python train.py --num_hidden_layers=8 --num_key_value_heads=2 --intermediate_size=512 --vocab_size=6437 --hidden_act="gelu" --bias="all" --init_std_qkv=0.0442 --init_std_o=0.0 --init_std_down=0.0 --beta1=0.95 --beta2=0.95 --batch_tokens=16384 --max_seq_len=384 --dataset="wikipedia_en"
Each number is 128 + 32 x the weight over its row's rms, rounded and kept within 0 to 255. Layers, rows and columns count from 0. Numbers have three digits each. The size before them is the row's rms in percent of the matrix's.

# down: layer 5 MLP down (transposed), 512x128, rms 0.122, rows 452-511, columns 0-63
# up: layer 5 MLP up, 512x128, rms 0.129, rows 453-511, columns 0-63
down452 082:132152091148081138123150145156151187112070108140152096132164187174079122128129139121134127159075105106147147107154150082131099134110131127133167142173190160166080147202136115143137123123100172
up453 095:122135193121145071099100158123163126112150116127109110147167128128113100170168104072112107129153084120112114047131167092098187048103081112172153111127178111135152109129144072121078189132152091
down453 094:179138202181124135079136045165098114068176112169120134138113065159168166092182103099143157071126135132124107116120110087079099119150143128120136148042105103127130087107132165134137096182132175
up454 109:143098103139152112094141153148102098158107158120118086168083161141153139113120090126106130145094097139155146110116171131177118162167143141105126121137141109136120111131115086145082131121197147
down454 108:149101059161126148088103086082110114129123121142107134154122120084091104067137097123166185127101145156121107151095133076111137044138098187127082142070106189159076090080136148137111111148133215
up455 126:129104115097080123091130052117184140106106097147106130180179144086142124116136090146213162137129150108088161212120131129136223147115188106171135113157081105072115103104149167151149113115116150
down455 141:137130082107176114121100127058120134069110132141122113076117099135187113146159122149124163145123139064157131128157092118161120117127122159153048160175103089166142047110119128184107184104089127
up456 102:139170121126084089114144102081182112144063181147074189164141078140132146108071121141159140113127132156104149092127136165124162151104139138156253094159159123086165153165120203095103135123145139
down456 098:185105100130165117107095127132134165117053107119163122166159142112121129155116140148117134094162154168124135125129153059181150082142074148147089132132143123145091079103164152115124124135103102
up457 087:114172137149176142099180068128133102122176125094055158136140129169154131135123188140127088142158150115151102124149160127131155158210108154098153117169074079153167153175170118113150082116138119
down457 084:107098103123151095130087173117123093116187112148150095121105170161108114115140120155146140143172138083158202165113140120128156145128091156197158111174130126107107126153166093182123168108151144
up458 102:192091096087129173112071139117143149160086141151159129152134142139113153129069105105136151161142160141119159143154164168153180106077085194129128142156173132171111160167164101134110091103135150
down458 108:167147105144137143109120140112121133127095114070136145144162104101108115099147102117091161117131138126157105125164137116130122121123124101108157125115135142150100107130133170125108130126101123
up459 099:151082151137158101198072100113167129099141182144129098149167165144139219152142159204143148147061164138105170176098152160122140177138156168156157192140133100126152122122138130160141197118146124
down459 108:140160103150160098150104135103138158185140114108160105129183115132132133104145126101113105147065143096142141137150067124065112162133118120113125149173146152154156168104099080181153118171092162
up460 098:132103168151075146136135091149101160115117179113112119156158092103088071161106117118156109092139160036109080096098111133096128077096118120116107135171145114170134121134158135207113179140171189
down460 101:154152107123072123108106152109166126101074194089146121174124109160103191075128168152085158102105095116113130083166111111091115135135130153087141137069124093116129094129074131131115142109120168
up461 094:116094100134155179150121140157149102037108108135118124115147103126174096126099056155145085157152154086099120086107138108163136088070142130074112167136084099136188114128127146130140112163163125
down461 103:116075159149142139114058106178167124076068068121130141127168106107148114081135128149117108119180149159121201081172122160115160115133186168156125119076155117068093147136160116108153112083112143
up462 101:110157142121089154174091100135170126124126155143096142055142112091152136185130112119038129157171118084107054230111148114083162081122136132133115143201143121097160171156186137098127125111116156
down462 108:108119128101101113143149124131164180059164149108145133184130129123124114110096163164038097120150111185133149121129158061177107172201086108127126104138147085137167119137112084143153132111172161
up463 110:141173138129147106167111157106204116168120121116147097116140133105120134219132079129122102112124108139069107091111136143108147147146164104169116150156116074210096095147139156127133130161141124
down463 111:129161115119131180120103120094103085165117135136137172105189127121102122088097127085120124111131187158106130176143198097186078112182183179025176143126149169110151136102142101125117111170119151
up464 092:130114147115133089122156101113181106175092111088148162127119133126082107141091151174158137143150103156113172086132136095129111144036140075177136114132098100139164107150142199150035129109138128
down464 089:136153138120159128152126146156105154115084073119121176134188169089167112155160131176096165143150125131082124185164108135097126107162114175130149104125134139172110143108175164106116140176076119
up465 087:101142131123139146114143140084111164127176131122042170120128118084142158147173091157134192105149179184061130127140140146134175113202091168178125130093124133115154144146088061134186124152094081
down465 081:131105144132136134059109121120112139109051190158109084086113113148085112116118114157108103049138139079174076139120067082151089085105108082107158106135143151097058106150132176095064123155087127
up466 125:117091102130118133116126131157093217128083160122085121043118210060148116103078160116152108130111099171148088073099088097130093141133199142085112104128210120098160104143075105162120145143178139
down466 122:197136123203158149134092148144108157130044118086110141105148091152109106114116113140159105098102118160123114105106120097106136121086163145056168121114207127131133075115138087171090108167120168
up467 109:077103150108119093187150138145142104119081169129147151069128199098139120133106116095132121156087181158138156162104105069106103165125075130076087121113127113197151135163094111164151117080108084
down467 110:204129085200073118112108133099100177165101203059129131080176155139140093121168123125123108150122172087151129129136138078169115091114095136107117157087115144177170115098122155121074101141082154
up468 099:134117174144111180108094094180182109099116094126112173140142157100070114119077144166128169121150091086083163118107105118104168147108116120098139169153092133129122122149099147127181150101123175
down468 100:162125138133135199130085114125104156098115147097162182160133142077160203103136148186130121110152094145129132137198113156124063146115150063121130092073150132128148122131161147130098121148086102
up469 104:145116087107086134131171093174151153082127105088109096158118159089137126099147170187126115092101156103159067173084185138156124131139119195138087126102125105113158045128103128151124117123144178
down469 113:154113081141110080096157086151168175098151168152145141132071116127075146152075211122129135101184136163125128091175144169082102102132124114115089123103156154129124137115179124118096126152096102
up470 106:153118132160201176120118077095104147170107149100128095161079159127033087185121081109145110161107141135106125176141113124156128137196116140112196134142136079090142134143148139114156066170150124
down470 103:140070070123117120076093075108075173150142123109086132110162113118168159102149145154137113105107127059078127107146159134180143148092110123098064142121077125139085106129153114208174158154109117
up471 104:081068111121075116141192090157166187068172163135186164082153105152099125159110095163119087174160168173139161148132144147128091139142062126109096155174147148130127103144133151116118137139120090
down471 096:133170123080125128054113107176070111104116116176158110116124081120073130190098140158124112033137186182154087130146131121122094106131174160129207169115091127146145127123099169109115116139114145
up472 111:099159160128116108161090107096140201134154132112109079189153148106121080110077058079141114088158105133102055129106101164160110070121123143104163144117132083070137129146143104196119118144094158
down472 113:092157121135122093148120116143090186091198118090144147167100119136121121165098144100127160100093156100158157117106211089181184145160144063127089126086134089137132142127157155141153215159159120
up473 098:123069156162154137172133141086103212113159148142110090182108118090163148105139097113143145138131134144123188179128175078173093145161074081107158163081125105159106160094112060131135132093048085
down473 102:120144117152096103112089146137120131164083167093099151132158070129156118154137106086114080191106127113085033132154113131132137174137094166100098142104193082116154114175082121060100090160107167
up474 101:185121125161133091092093125092112142117082141097118162184136159125092151102133050153199111096111210098119141146123069093121124136080137168210164125136146093191098119176118144117149162134136134
down474 108:156120113172198179114112195124114095115154110090150178155145105131167097081189157141102111119121122198116151135163120182161131133116106115126163119105081084126108086094182163143129096107113200
up475 121:100086119132143131126167128118136126076127138113062145125097122086156161131144069172194190165145119106134132181105070141124198122092109155208188164162139138106132162150095165139117165098174160
down475 132:131173103124118105093119122141118131121113078145105130115161147131214150092157132144092133153113125038097108145160149208174105164147102118150056181165124136159137077117134151140160145150086120
up476 118:186074174104147168164138076093092159095148192138175124105098139132148090135129136127051111119097121194145059148107130108132125129116134140177117156086124110091169158112119129112083120137128085
down476 128:123129147128128163148154110147153115150177105086113141097162134080164106136139127115073094100143170128125135141176082197123161143133128178154065107153159122152155114092212109075138101147134122
up477 084:097094099139163072131163086172069121036107107172122048117099126117110142105038142127103161133093148150105126104111174076153152125142153125135209119151130150152154129142093188158094106149099154
down477 085:137096170185149141166100046183099113184154146108119206181119137110139095135179060118106151153120142174179113122171089135071068094112167107169135095087137094125117119116111185105138181158088143
up478 106:156079120070076143137111144103065147125133131133169133156160064122112119142144104134120138122120133166165089155110131137126087139111155168128128099130162184233143172155126119190115116163118149
down478 102:205144118162140138091118095159157160085075135145135135087153081163136110171152204153123081177103151151177135152069108164124153120089144116138155130138169132163115146116133121132105096087102126
up479 096:121193142111164194152144087156151157079116181115135127120082169143078140139131122205121096147100158113169118111158147101112147106104120156156130181163233128113115116145118115146046103163192153
down479 104:185147106160136116147113157105175199085152162098172113101132106133117135112151120098135145106151115121161197111114104132104128107153190081102208164122122137078141120108124127168122106165113161
up480 090:139157143160090170043062120115180103126125125134092120155161107200120100151147102166165113144113096221070172101142163118126087084186125157119097095115076109144090149123128163125184151201097150
down480 088:141110105116127101172168104135113127127147144108131127109088174048096155148101152128095190201193125083090062105128086128117161150165158154125121122127158135131151122151131121111128124130094118
up481 097:120148139135169141138127149151119130133097125123088127173148172098141144154145087130164102140204084090127185170109147113138152101084138200115080132140131155187193129136180152202128119121118124
down481 112:157119139114178139109132108157114151123064083096140127143172077132117138121140135142098175095108149156115096163164119116127113136109107104131150106122097117164111093145134163113124116112131145
up482 111:095158108152091113181095132153108127107095117149089123155149129092183161135171144164153113107149160079154128184112090123102115109139086128125105111176144167097154064162066145136148172152130096
down482 104:170164144137145132113067106148128110132099044198106113179137145196091112143126121168128119136127079110172116115095104140173120194126138144141129060131146115155058162109136153134134198085101136
up483 118:108117102110125116163196147127164127141178152126143127079154104151102108097166163079114143141106150091132136126089111159107139119133099090115132131083168068099148147176132155080121112145175084
down483 101:099149159098162124144133115162135167127115129152087095154108092121083136091201121168134115088156120136104127113095156123177111128132183143123157164125150108176183126114101193097137155118130197
up484 088:117154142168131140149107134095159140107165151138128180158135138117123166140122143133134102129130113164118168127114132111124128186118214093202094150091089137140168129091183115170138124134142132
down484 075:112109115126061109114145124167140140121118146138107053115106119137096127111127183131135131159124112060163141161106130137113102128097110131092065137208151162126114144132114164091095097142158153
up485 085:132146096157107117160113121180161166173154074210145090142125141116082128086151145161130157105188068117149150101117105089113120142141114094190112158130127073101127140105160140165100119111107136
down485 090:174171092162146159108083118055127129151079145098143135071134153086140143130089149109146107137059176124129153092172112118137108085118107166127229139095095182100154118192087129099108127155173097
up486 093:076127121144097156132100101128175151199199174160122182130155114176183086164108160163089102149133117130103094096112138096096129105162068149121112126138114105137135086111131152110132187123119173
down486 092:111109075130110105133096086141150112144119130074122129110165109053111138116138132147133090126079152178151136114156150172113160142103114150203141134188087147101110078067134138108132098102168145
up487 112:071213159020142212165132087100086158069088181127080134147059166190173093188097146160131122144133095120156119151122129102146164198154127129127137162076127136081178101156162161130119098125086147
down487 107:147095193144143158111124140126135140215053133123145093122202111118119141116125131139179086160137164187131151131072135138085079183099110118093138128087124178119126151149124089179107119153138090
up488 095:129090118137098123067144147071123134098134155082069155096116143073047070148101119092137065110095093105158134131148105120070088107114073152135112108122105162143146126140051116182106128085171102
down488 107:170127055162128147082121120104120108103176131117150141106110071103103131113183130114104101069085140138067100144160139108137140107139172122090134134153103165169113103087137113125105122091109137
up489 090:098128147158086175095083125063098157164194168142088101099125091176130118153134136158144178126138132140142137143155089184150101156150117186095143138163194188102113118120060117103139099181159147
down489 085:108105113163079098118130130181122104153148062136141098130148118093081155114122151104147175084079135024126147095121124156141140102155158146149211114173135123148117134094124154104077162098152125
up490 103:178104169086066121106140127097185168156126137093136183103156136189164177091117124121162080135167114149153078096086095129156198145188154101185141118134161179118110159124118127160131165195134154
down490 098:121121129118121097151102119137102125070185122168153054159100129114038094134124125086159159090143115147123137155151180121089154131111157211116144135100101182072162107118118114050149149114118109
up491 081:133128074109167079179131094189142109118166180154080142138141163085097149114100084101133142138180101106181119127094137096142130142085067085099121159126106117111144138099142104119117130193138091
down491 093:119190144133206071076138140142098116129081131110119144173159146066101100115126142080121131106113123100124111160192130088157065139076175139117087123066156104165082095151048098146100165108139146
up492 095:095133095126085045155125132143111149133150177104138103040098121163163058110148100150160163140117135095102141087199140173168145151122108166139155163101103170138062186132116135186111092125140112
down492 098:181082141122124182126126093160150121141158114087120151126112134147095129183098100116133136157206130187169149108113106165085156073130148119178092166153136139065129129121130187070146118112088108
up493 085:139141097126115141147116111148163125085089210095153130104145196107141100092151131129097110142145133119135108157127084093139139147075109115099125086084130131188096146191043152147093132142162143
down493 086:176130113145168139069153163164122140124163114170117083126103159164091212099167119144082171116130160097102133094177090150059113127083083110108115112202086166139117066134119133081141140137098176
up494 084:092122128132148176123108090160145092133160156074091153136082129086121133114111150101148110110151085107184046134147159063158164136064139177195206139154171107139174154140151106143059128085156131
down494 084:146152126093130097068178147153079143161103133167145077129122122114110117125145120136079095166140138172137142085088074105127136088129090135132087091137103158175093120120158113123166158169124183
up495 082:113183142172110127118205090129141184083146130147085171062167178128135067110152146120155161130164142189111081124132115122108102157147209170131080112111120101111152129166135093163146127151129149
down495 084:145135159168127086149122129092123112063114151084125033121149183124096141096123132119104134207081100113108189099157135112115118167142165138146147151185142149133081117140109138065105168160101075
up496 104:070154148154071116121069133191186089136119155059144102138126131156185149142137130136138113127124099090061107134119111155144094103166125114137165118125090125076090121132097127119135160104149130
down496 089:192156158054182089132155073159099104135131146113162131156105090122135133174135105106115097073125144168122113125083129113104147113068144151117159108126112150154168194133165116167130131126091178
up497 104:127120149136153226165160081140080148153097165153115107094136147203141090119084109098087090148155097153115109127124126195171153110124107154155119088121123131115082131052153179153100128125145112
down497 108:165120160127098132118138138118096149234079121084157140131146112097165140142126148127124183108105134170133064137179107113132102092135133112123143122142105150170101142157138155124168108134096130
up498 097:050130100146147112149068156150130097165096154132091124035127138103086092144100115108149140152161099110151099098135160119140200142123148157101120186156147109128173093174125092107143094140085158
down498 097:169125141152153185133150110129124133153063138115147148165163166151122205102111192089100107169133144158129140144105123092133070179094083085105134147120151128187089172100121084128117128110177098
up499 093:107130163167122107101177112159173187097127142073093124118128122129170094091135144176121124099155104148099129171136143114073084112189093153125149160080070091092172085150165096077156130118181129
down499 095:132113098088128191126123078162120098123117123104164148153203166122118129106096125150033148145194135158154192088173099136094139103147143122145077086128110125075134134075160159140096105134108108
up500 113:192110111139106144107166170067078078125170164105181145164189129113128155127095143094157157088103205083116072125100090150124139145061106130114132085100125072096103116197108115124128155060166135
down500 125:083165118136109128129131141101125126132125133105094178133148092101105144116144127134118071125099134139160175113151115174149082099084159170142109137161132131119102097168150154085095110116125140
up501 096:167147181128115185150154124143184130057136160097129144111136182157123070137112096118091108092140151102079153110110129102160161092155119101050154120093082140116124123143038156149165139142195202
down501 086:170086081156177134086113132133117121114179146201137098110081053156085137142143103085146079106151136072166156097106116119102139144131113098119165126082125141116174151163126081068120106152081130
up502 112:109127112115122120144105185109139106150206170140191156124188113137133159128083121094126124059116140175145123132068099133138107083133150130114097125147171093102110126220094100164123151095141113
down502 110:154160192147141122114142124152132130150109093102123140173166113086126092167160137138170103182130144111074137118160137131136124117134127136133083140133117116161157107117139154081152109178136152
up503 096:122108135118172123110106142151166104142123118099136151098098154139139139106128132119151218162078209114130183121120135152108187174171155115087096182160084180148100104177066164119136091128124093
down503 098:153170139130153117149081133132064142066088162154113146122185101120091139113109150165093164102124168127120096155131117081109101136123119170073158115138124162088126091097135184111068146141099141
up504 083:113110144122121156140155167086128120132121109167113128112115132118174102154140155178101111182104194142080120173052134173108122127107091120087182112112090141145138139117123133193180156136160188
down504 079:112176082153141126140121072139216142082151138108129133156133102184029139118123140121121149109165121153159153133168151115137062153145092160137151119083158123079130102133122105053116157091132094
up505 081:168178160107142141125157122133110172000127122120105159095078111129150131135142113138134093127154122139108166185144157144166124116158119081179142111051102148142100178104119155140155107114112105
down505 066:148099080100114101135107120107114112072111136162177090137156125134101078089090151091118090160061112092153129092141076084102088167103098122116119094173159145071148159126127115102145121149093112
up506 099:097148138096143082160048142141130132112162160121109123165104123081163155128133115053194162059164139109117131106093088105129135115177049177176139127135109152067154131121142176100111106167130143
down506 109:117178140113214130110153119117094155129144126142132131148031094112120079135180124131127150131168114085119189132201077105087092160147138086146082161123111162168134118112120097119140157131134093
up507 117:171122096132104140116135151101092089114106158168177131115136148093143102127120160125155109110054149092107099157104079108145113165159098119176130125175068114123183180098136091140143194164147203
down507 119:142125086164120099083107131138069078102117124127140163081128179132120067124123124187156152128122124162197191126092163158064168118183113125109131107151177106161146142067131096206100170101143177
up508 087:131068107102187117141178143106137180107141066097156166167120148107138093081166119108134190139130175114113132113104110192148152139093098135112106111107082106125121093160068074114139160160198120
down508 092:143175101134124077111179170123092173139103108143061155142203135048135159171147145066116137149149128108129099128162101152131104158181116124150105096121163095105123132122131173113128169121123196
up509 099:173149135135078138120126144094136136152200139068124047097246105149107114155117181134157098125111104123086184137089164129149115130174185135104145082129165143139118183102168152090115148118148097
down509 105:150172140124180132101047177120121108111174064145102130119123092134150159100128183134093176132151142132117160137121075095093111109121129130135117153094075126142142088137075125061128155173145150
up510 089:061136178207128126061167100141130170190128143070172121173150115171117127103154103102183106106098065140158138175159080158165130120155123150106177180195144091125177099108150130118129138133116079
down510 086:202175158111213136093090105152147137093136114165064092109206157114109127128148175118055160118097160140161156147090178106097157160155105117166217157130147124132167121124134164154149090120131100
up511 113:125143112092167092147155175117088116130093122116112117134108204165083148119072134128164136096141090149095173183123163094166153131145121159112113131176168079065118174029098149170071127126107142
down511 108:139133108111140080106113161133043102124118125108083155158127161144094148125102151160166112115128142149070115141122151132095195172113117100143090120106136083082056083083074152127133148173138120